Each number is 128 + 24 x the weight over its row's rms, rounded and kept within 0 to 255. Layers, rows and columns count from 0. The size above them is the row's rms in percent of the matrix's.

# layer 2 attention value, 512x512, rms 0.0931, rows 173-178, columns 128-255
size [110 109 108 108 114 111]
[[122 108 141 111 151 130  93 113 142 130  71  92 143  89 139 150  72 139 110 134 100 147  70 112  85 118  94 115 163 144 101  89  93 132 133 113 109 104 110 114 131 140 110 114 134 154 115 138 162 137 114 151 105  87 142 142 150 123  95 162 113 125 170 125 139 135 176 115 136 133 129 135 113 131 145 162 101 144 162  90  90 162 126  93 108 132 157 156 198 159 117 142 121 120 100 160 110 128 134 177 140 121 131 111 143 143 125 163 147  88  94 115  87 136 160 180 145  56 156 116  99 137  88  97 149 167 139 126]
 [ 68 125 117 142 156 126 154 149 111 139 161 108 122 160 123 132 152  96 146 129 182 100 140 130 155 133 140 154 122 151 101 120 182 129 136  78 126 131 156  91 158 140 154 123 126 151 124 163 102 110 138 131 108 148 142 122  97 133  85 151 155 128 142 120  81 170 149 129 175 163 129 166 156 105 158 122 108 128 115  91 133 110 125  83 152  98 142 169 131 127 169 155  94 112 106 155 165 122  75 115 120 169 129  85 146 140 122 149 133 110 160 160 152 160 168 128 160 149 150 136 146 108 120 102 136  74 129 140]
 [103 123 126 138 206 142 109 129 139 144 125 136 127 117  97 125 126 163 117 149 138 179 107 138 127 122 116 148 149 129 172 164 114 117 148 139  99  94 130 158 122 144  83 125 109 146 177  94 112 140  89 127  91 110  72 134 145  87  78 143  92 138 125 101 101 145  90 146 136 135 150 121 107 124 147 124 127 110  82 123  66 104 140 151  72 119 149 110 123 123 119 161 135 124 147  90 150 115 103 114 129 136 118 146 108 113 157  95 106 137 155  75 164 110 126 141 159 114 138 132 132 117 107 110 166 106 139 162]
 [149 112  89 129 132 156 130 129 140 119  63 150 133 110 103  89 154 109 157 122 119 135 129 122 108 155 141  63 109 125 116 116 158 130 133 122  94 137  85 133 120  73 110 140 186 141 119 130 121 140 109 116  86 136  95 107 109 127 170 133 109 104 143 158 122 116 160 107  95 117 144 113 104 158 126 123 107 103 157 156 140 113  95  57 126  87 122 119  92 148 107 119 192 101 170 153  68 133 167 128 117 119 136 137 156 146 158 115 103 133 166 113 142 108 129 118  93  97 125 114 142 106 100 128 107 128 111 126]
 [145 100 117 132 120 106 140 150  90 106 147 119  94 125 118 151 111 115 124 131 111 128 128 126 148 117  97 108 115  96 150 120 106 135 147 127 123 143 116 180 114 131  80 168  80 140 120 126 103 118 125 118 129 105 129 148 155 156  94 101 137 155 154  89 138 143 103 135 139 134  94 133 158 162 110 149 130 113 154  89 106 129 136 160 123 123 131 136 135 102 142 112 115 112 124 164 100 124 164 128 123 124 156 104 130  88 145 192  90  99 143 136 132  85 129  70 124 126 117 121 115 136 129 135 149 123 133 134]
 [141 117 121 117 104 118 160 140 113 117 132 187 107 164 129 126 151 131 149  99 121 180 150 102 120 119 135 127 137 141 117 115 152 133 122 132 167 151 121 146 133 118  92 137 136 109 115 154 181 135 120 121 126 129 130  92 128 127 123 110 121 126 122  87 146 106 116 106 140 144 102 111 110  73 125 130  72 113 149 124 154 110  89 147 117 146 174 134 111 149 137 111 140  94 141 124 147  94 148 130 100 102 108 115 135  84 145 146 149 106 126 104 167 187 147 152 154 153 115 135 130 126 135 124 153  97 101 125]]
# layer 2 attention output (transposed), 512x512, rms 0.169, rows 173-177, columns 128-255
size [105 108 107 106 110]
[[117 112 159 152 132 124 111 138  97  99 151 164 119 107  97 172 111 113 126 105  56 120 184 180 118 125 127 127 137 154 141 179 111 115 185 121 119 156 132 125 164 161 165 150 138 116 134 162 138 104 141  97  94 169 157 118 127 166 148 125 140 154 117 113 134 128  86 119 117 114 123 101 142 110  79 102 138 137 109 111 131 141 120 112 141 142  95  97 153 103 114 139 118 133 133 139 111 119 125 114 121 144 147 110 133 120 172  62 136 113 102  96  97 131 145 140  86 137 109 122 101 151 113 138 161 134 151 169]
 [161 106  53  81 101 126  98 144 123 143 101 105 145 145 137 150 125 124 142 136 136 112 177 164  81 147 122 103 135 122 157 128 161 139 107 141 122 149 116 133 121 113 156 105 154 136 129 105 133 108 122 155  84 145 148 133 129 182 125 128 113 120 158 105 108  84  94 119 125 144 131 115 146 151  99 126 152 166 109 140 161 100 124 150 131 138  89 157 148 101  79 111 124 112 111 106 136 163 116 161 114  90 129 126 123 135 179 122 143 122  97 127 104 131 176 136 137 125 137  99 137 173 120 111 134 104 130 122]
 [125 158 150  98 141 104 124  86 104 107 122 124 126 101 125 144 110 123 141 131 118 106 135 135 153 119 128  74  97 140  99 136 136 128 146  88 141 152  97 136 120 112 122  98 140 109  72 120 132  95 123 164 126 171 129 102 133 154 100 137 162 148 117 146 146 164 166 129 126 179 102 109 127 162 140 130 112  95 134 145 149 123 157 125 175 137 123 109 112  99  46 140 126 122 101 150 131 110  78 169 118 102 148 113 118 112 120 123  81 135 137 129 188 135 125 160 111 142  94 117 129 122 142 115 112  63 152 118]
 [130 121 135  82 173 140 150 124 119 167 174 113 156 128 132 122 100 133 105 176 107 145 146 159 117 132 165 138 124 146 104 111 151 100 147 167 113 151 135 144 192 138  74 130  91  88 126 102 156 112 170 158  78 122 153  75 118 143 108  96 163 146 160 140 124 122 153 101 124 152 157 118 130 115  72 139  94  85 120 144 111 109 124 149 111 130 155 123  84 141 153 142 105 111  89  97 155 151 117 134  89 116 161 122 151 167 136 138 117 164 142 148 164 135 122 123  88 139 150 162  90 118 103 137 121 137 110 134]
 [107 110 130 100 124 141 127 124  82 162 132 107  70 144 119 113 107  75 139 114 148  94 131 108 135 120 103 143 114 146 130 119 107 128 161 184 141  77 171 137 111 113 147  93 117  82  71 129 149 118 162 110 147 124 125 126 124 136 104  57 121 133 169 103 125 130 126 143 147 126 115 188 140 123 149 162 140 124 114 148 153 124 133  94 125 133 137 125 134 108 137 118 126  98 136 174 123 147 149 141 141 129 137 108 185 118 135 119 123 143 138  88 149 129  77 111 109 143 159 129 140 167 156 176 127 157 163 124]]